python train.py --num_key_value_heads=4 --init="uniform" --init_std_o=0.0411 --warmup_steps=200 --max_seq_len=1024 --max_steps=6614
Each number is 500 + 50 x the weight over its row's rms, rounded and kept within 0 to 999. Layers, rows and columns count from 0. Numbers have three digits each. The size before them is the row's rms in percent of the matrix's.

# down: layer 4 MLP down (transposed), 768x256, rms 0.0473, rows 133-179, columns 128-191
# up: layer 4 MLP up, 768x256, rms 0.0474, rows 134-179, columns 128-191
down133 092:500453540415557509542457522556561559469465518520443497482530547516623584502427559534480485472439578511509433467605534521457499427479510461447526574540538443445557538506442409582472499525501476
up134 091:521467556452515458509530482425534510536444422553502548510447536514518560501408446493482513604543507489466355393413417484443500460466528480544412511499509458481436527461490459508484492537477530
down134 092:488593505520527515530499559540597419482490596435521488461582427557510394467415536482453499468482495534446479544522469632557434524461551466508507524571518566452504505588486419498454481552460508
up135 089:548538497544529533535451423483473461573504549480624501550580528496500532466491563539481530542428470471506506528413515525543505415477599431502413459537535516524590395515499520471513488575390502
down135 090:518531528530468513535517469555511504495540625562476536504594560608606542452432551449507503557536492469475544483443562503605441481513581532476484609602502544492452460507384530500588443492429572
up136 103:446507441576477477514474543528546586499408500476578556519402481490586517426611482548459515530507489514525539465460565481563560529526556470413536531420444544469542450537448509576508571492538536
down136 103:549575482533519491482540585501515454551504632541433421424491515640504512489571548452452516546458566462496456453501476479534428496493478400559537498497474447515588446507458581459445472403425489
up137 094:449502518548499375478473522529455519477557472560468502498422507489498401514625573428499518523541519539524538484556470506511521420494526443574448412536539520442484464529354460522479581570587440
down137 091:471464419530531440573576515399500540553500426497549492463498416470490660433500470545431521506499500566486578528409517488484466497522415416486502538611584511569464510493535587461582460556519523
up138 057:393399574521539440518472575515452420487629499483545484581471513493506475450548522408558458480442469446399485503568469520396504468438463465500512539418475518571424482460502505426511514526557553
down138 060:444526495474467453515418528453489503455527597466398538529454448479560544453570550460454515513493490495539455425483535539436493439485515553534569487457511450524474501589492415499524504495552542
up139 100:538457485536511405468549559489520587517532442593502390535583411489375470478485446492534549406516498508452466503481518539433525410514542590553436503452438561413475495550588464510497491549491523
down139 105:532567577542511433536498581517503522476567555459509500605419510526463515477532516499391522503455466435437517556504570432417498479432537496521572567403508479404581468588425550460514482552484476
up140 100:480517450562507439512448460477574541434520542488491486465593497445482512512549522521534605584510497470436492539582435425536504555621521458508449611536483577517509500449532498459569478566523521
down140 097:555519519515438577557592457525487550486448529571491550525425512435460472521493513488536485493537516474515392520546531534494443443515506434532538449448487476521550503466518446496455491468477475
up141 104:431474492444552505496524532525472517469566475503494463422462474407483504639525457447446566519499575532506608539548547484629369523449484521548505500475515546470447517578532463516563528543428557
down141 103:466572512571454490496530429433516442610497479452505466551512573485612546609488533509583529563442462455491490427474568493575583453513418498387528554524392510434471455465465410501455577552520446
up142 106:464511446533491464552389434545553493515550561525499431486565437594524513579536447525544463533476505546496549568452403505489466515588527504467454553500519519464460498547487480524604526542432571
down142 114:469571470523511516377567458548512490487545417572498452446549472625533468533542508502383456492594590504479502488474409501444438485512444496454480440530498469527531468482529467479563460565480575
up143 113:495554538486517535524487506579548457533484487547454597514555507509576498536461505520496539496455527483462426424540532499436548555444519564569468525526501461464484461548502390469534525479503544
down143 105:556553527417460534530527569459480479488499414527490531518470609546486482365466635407523475560427579466499510544528508585522493548574556419511509525467517547584453447529549519468568471482453475
up144 087:522522527501413456484553542469515553439582579578455439519477593541482442479423486510539496467522493498503514503584502502411511524598634445547403396487467462508454476461531565546586452447568552
down144 084:533475331493589383557574449530507492499522540449482460509486505529565615440582467513446510494522479427513499580432507495512416542494562530462609450521458420457490476500538512552485609511589405
up145 092:536525519634502537521449493540506546516405417556424569499511454442518419505583419483481488487447494475511446376462468438471507518499563478407459559478430490506506472480475531426520487556472542
down145 092:459586476578497545510454462488569487540502459529449450454444529485417489550551458513460487531494449506489550571395567400424501517540444506552528545516534521470595472475489433522512414540522546
up146 107:457565449514493439451568595404434538481561533497519595495465430439444476513452552455588572567547461528433461452461598458526484575513466550441523504469486535530387547474495491567414508525504505
down146 108:485454407472495490523516400565488500533515484530563465482506508496494429501440523462460604411460499484437495416592515433517465519484462549485513505565548568462515481458359537531489513535515508
up147 085:509630525533499389549500571508560495453486411451473435540612398492589540505480479487504568493477594444454518388494494615404492464518446548455441530481477514376484547519543510435508395533404507
down147 080:440495498440495546468515483442463493652505504540551505556528409452467476476518491529486530481534557523510533538481506452494446563489521476496479452549591526415590510458489509638503470459572521
up148 093:518537511522474459533455449597490459591462518615371418493478533494522416511525444415514474418469428540541442459387524515456442396554497462473533493482504488435507488540440423534522576551463587
down148 096:528533448479514509508509517482496576421530530489560484547436529501498474467407529559455545492538491408555409516611508553525581493494512558537422410420578463494528508561572490538415491458460503
up149 094:409444486420507402525521430457580585606480494525503526488548486479545603498534457450549438568581464521528423435510542417606469576579539510568512553551591528525524559619459515475440474537541534
down149 090:550504400455607495409549473550426508510619537473555525529506486501495508512464533478438455468391529432468540476516565489431505453407524500473510528486475483504551506535528448521540494502480425
up150 098:513542569518588594469553443491509596477446473452541469478479525499621546430534481569437537453517425498595467368483561483438510487568515550466512517511503536528504489530460434525534587417493512
down150 094:500531504486427389543515406518461579492494555545579481456558460402494518537452397486527579530538429572510493492494473383549467517555459544434468408483537527449455517546553544597473521506520552
up151 101:499474523550454443486575515556511492539590535603528503469597526451575544543477489470444499497412510547497420476446513447489484513503506485481478471408503436514479495432466539493498474523502530
down151 104:423620601487527418575490457484521406457554499451504527522392544456481451392499551520582446441562464429501484508409403517502423493539516440512542538479513481575525419486496552466448457484431454
up152 095:448570542571545473474586507500497487476534489421501470558534440542617539455436486549511478504495536508497560446541478481471377457532572433456524513451474506510495439513513458437577431523553547
down152 089:585463455463462456557443567541410477511411569512574582498520512450437475547514438503573557503467467421547531487453527461486583487529543521546475460493515482545550489470492528507453492540563475
up153 101:483502531416470494480453637616480454504555462444512566575483404461464453433564465520453557578493485455422468455546632488535566495476437459574509417437450502447521451451473528497568576454518519
down153 097:557529536534481583468487454465570395426473461538556484550438489516463523605511362541457464432518427535559545494602505552482434421501520516515454462519487553376527515555491470469464535507605451
up154 100:530553492503560487578454427526519503426437453464404481586417568501612462502497562514444531533544539445498460477508506568422475530544576424532558452384424561583463440540547574492494464559548439
down154 097:541519524390420561472484538570486519503526527547551484497552516458463527499592398497566474478471515489465520538466547541552525483478562541405573525468549555528501535499432519431595514441466484
up155 098:593542462402391477485490487525396432519609559490478522490465500566522539528568521500446506520492512497451518500563462529472517603551477506448480416454493605517525520528524477617539436546494438
down155 099:547555458535557374405475477606541507571541499411452428546415510502583494509496400446485537574568478463500541503500444442545541522524532586538521495482496640487501449464478423582517447492420438
up156 102:481531531465552520440477489521429529528483537598538448517531517548510499506493636522527563490484475536538436475506535480462476504410533571482506466392501526501538466532535437556523506596496419
down156 095:504455543428570473556449541474417452477481623492574526562418526524464519389459558424419469542523503475555472477514556421475495425530495562552489351498538521473516551571457472452496495472490399
up157 094:415567542508549405401556518439451532456495526461528505491528578503559507501400420488557479489457464476481498488549452563530478602490566514497519486480549382490403492502494482382517486469414455
down157 094:472494499501430573455491485514573464515497443534426585550429441514423543403475611512408523602469520446502525594528520429516484537513497490545473549447536417517510425436479556472397509462465509
up158 090:436457428522520508378528483580628524497532526452396426456464498474495496507461443520600516471482541486506546484405576498572528516593557511575450475395492521502532483516469435470513586458452539
down158 086:581494458539476498558499460469551482461546559547591552482488510494456472548565495527402425499439524558466442543484508503408596486435456511497465491645545533489509492477460560537439518566543465
up159 109:556520550535518555475428477515475481544544476458462499543465504579545543490538488502486373527502468600501547479485572445556569422410475497567443475431480388515500390533539523496631524463704465
down159 103:444503433524409556544537475508445502497458504514548429569536509527561477511478619499538482467509483397499429551462567535464496575519511610539453495557493441443544533498575526534448479465530518
up160 103:519480578557437468484461499466485576470501467483471435508342571521530398434466542462438535498578547575578493402425562516547493428465505601504435509467450478495494522515501449521504548487413501
down160 107:514473512533507448545550539464436381526442488507478506481442513575517533556548584511479447523507549572559508460487570479480526508489544551391499427473514496459595479452529476503443455408505594
up161 086:513441455495603530485480518403495410524583492555505517529458465470479542517558512448446514570463547498420469522441576464487502589491502617481490498518622511508519442468586463424518515560479550
down161 084:476456567516491480516469506469519478534556447552499518509505453512580594511530439334428598555386550542533512558628492518500517544445619572418512460553419493544535430526514423456532536474447482
up162 114:487455542441432518579483565483511534490466429471500528590491500427462432459452403597520501524471516505487497391499449567593512493467457471476492443533492379448484450510427510511549485574522487
down162 112:577480498620471467472555401497514477565487629643543575495440502537555508537450489476524455420498522497498532413553559449484420472581512502533481563479472502488530476533596510466486490553519460
up163 104:588398501445457470520558399528539585516419491581506458512404564595472535577575441545426544479567419475423468524503602479408499525505491499504506429457420476546443489480477380482583461444543525
down163 108:409543563521603524568463503579529452453513534506500468490452536546435576477438542481497495554588457525395432525485503502473589434425494447505441514527495527486506497511588520517522493490490443
up164 098:491537568509539609511464510469548577482501550485399428528574512515541519530583516491500550476503480424542483497424498510518602481555484429486516461499470549501446577483529483489493504540473505
down164 101:508492501500458545332538564426465494531511384532554462462440473495455486448488445467504521511569444511502427544548494538400532535514511488492489465478461469596493380468489531537579538530566496
up165 092:400503582517487462466441546552545496497543513498486454592531479445550485577517570460547429395520562501559498464448561556493450443531496455497472578501507507606593493485427405523519447536519499
down165 090:554426506494435477491569610546504477500494540485563575539528458409450549572473492512402458511544572517504476526541469524480386501567574506487526584480433505536480490317489595443499484409573456
up166 101:486467448444575623519562561648489512495519515420393502489527443470528483488476443508491515519498430514451378452474532452477526472532547351491361521569526433489504462407545520420466421545442521
down166 102:452528530579546576464395526454520500458468477502489535482488527500484477562502476427595474481558473531474528554596428476537539383524480517507584457544485472468464660541455480485580604502524495
up167 089:502411471481504472466561517475473449479520499530558525502477554446575595509584604458404515493557568459504433458508460398547575561481540521560497542621439537498567366499388515457603469547554569
down167 089:569432560531627422498559532508525448551562546520455397505490506506492512568515484437537538504419436381460476492511499457537536511439470526541552660591409579535549549515524474616447481530481479
up168 083:460579537450446581476463655501541516568557445474476514636496514427586501522488492394532536529453537482514547514470581528469568463512497535363475453502536469369471550447543548503487465500529493
down168 085:542623497540493454549515503494541469587603456486516496517441467531470474431533488345453485496455524553494570517444487514523479533458518529487542556627490484491545527462484518492464452435427435
up169 110:511483466437485417499488589466554524591497522456467450560561462444518536549521502531519471542505451540602497469507508596565413530451552415548518504455461421555454482533493544485510491405531580
down169 108:482499551534551509434582507531424567435370569516466472571541567437571480441409439485556531473469570524394520572566497495507423513499527439462547567521471625497551497485467490477573484470458513
up170 102:501487431471534554544453601440520543570486433558523601551485507466492460499483385540599501527489467504503564590484502513425519474445574469507513476514441579506541510520514533509544530466588521
down170 107:507466597445521523351418502464488459472503528556459431531513407524573386425506552496461474484450529518554521526462490562493611461541534498522507515506407487456524472560464467471496534499522579
up171 106:491507450401528449519466601470514434493525505516402518511606538453500442456503479599470594459520552484539480528519512587590514495494539374443476404508414460440508479512455500581516538395454515
down171 109:528457531611471451530532526439520516506573490507497472430467401491491520597419444409500588456564496518496472470399441477508440588614553532563570482534582448478516466490556469491465542401457444
up172 103:417442475531538490492465515443512532379495522587486485516476511461368432526444479502485549561484533507502504418486487552518551509477543523563477605522481390519505463489496488494483431467466562
down172 098:485464517450542487466585473546458564522564482486510482525490446462560516507491475423582470518481515492474488492438526529590474448448573463523601469464464504477478557445463461517570538488440538
up173 098:505586535492439532495452532504528542460585512524552491553446627430503498646488480437547479522527453457456483445585444439517524533470556505367429370560596545452456497513475549409521500557497492
down173 100:447495467556487597524463432420485512545469450506466504429470374580491507470541509434430489441491480386505569567425571463508451443547433520460500451532494519541559492458494505509570404494493511
up174 105:427518421615515354403510541501601488580510448509573449487476478433500511609545435466489524507458469513527527364572547536530406547553485560462504557534535443448565532483504555451497411485481574
down174 102:405554461546522507445484487495513556533489609544554480479547426482551470476457434448505525575445532492477441502488486443525446448492517450469570547422494447385568491531492580505452492444525474
up175 097:442535576548566501431565453406429551451433439545458526638509469449475534549528515460537448525594511591520461504474464515432471546513487591453543527429519490469499640395460524445579564432559503
down175 097:388520532521469547570628556471487511423469458585489454519560553471613434511417533395470529480521516559465496551529477521481502574571503497488472490440559420494520491481609469499492446558566417
up176 107:517465515502468479505459434530534534464481467526594432450502500597460460490479508517484494508547469577475342558460533533509533586452513629552550523490411504528497439509467488599597520532492522
down176 107:476460503533534557522459483444526521461462540433481567470532445512490505452370437464465563558502455520574395512529457483536480432518563520463457394465422532533538467567590530413503518571543378
up177 087:512480522580489493499472479498505506609507447489499556520479593514450516528421509493574552444524519629493515459461485557538413558483608549534506415496492476481501506468410557547528507484517516
down177 087:563521529556523545424483523517506474568459487496518548551526522511460569495500530522444497488553472487430579493374572513416523579461509438436428525555484534496527516517443518535547390516474475
up178 096:442463506526541525508515560562542543390437498451550527534541485513495508463472497421559518390526464560486460496527501514347484474544517459496493532628514497589422548510511543470476520564556571
down178 094:458517487443552514492489519591500442452494435474490485454542485495479518506494540514461524535540606506439467546450526566534520599544586489498530453491449492511453581518485419402544445496555527
up179 093:540527506423515464552617451524514531515446461593450506459518558509449454540519492561450542496403544486577461492452472569415470513516467471461469494491477521514455503463550480465509493526600519
down179 096:464631522506578514449456540542518475462560468388445510571434507499458540581464497486563493524478507404542593487511466493554477585472507506476443476557542492512439561525486489461545461405608502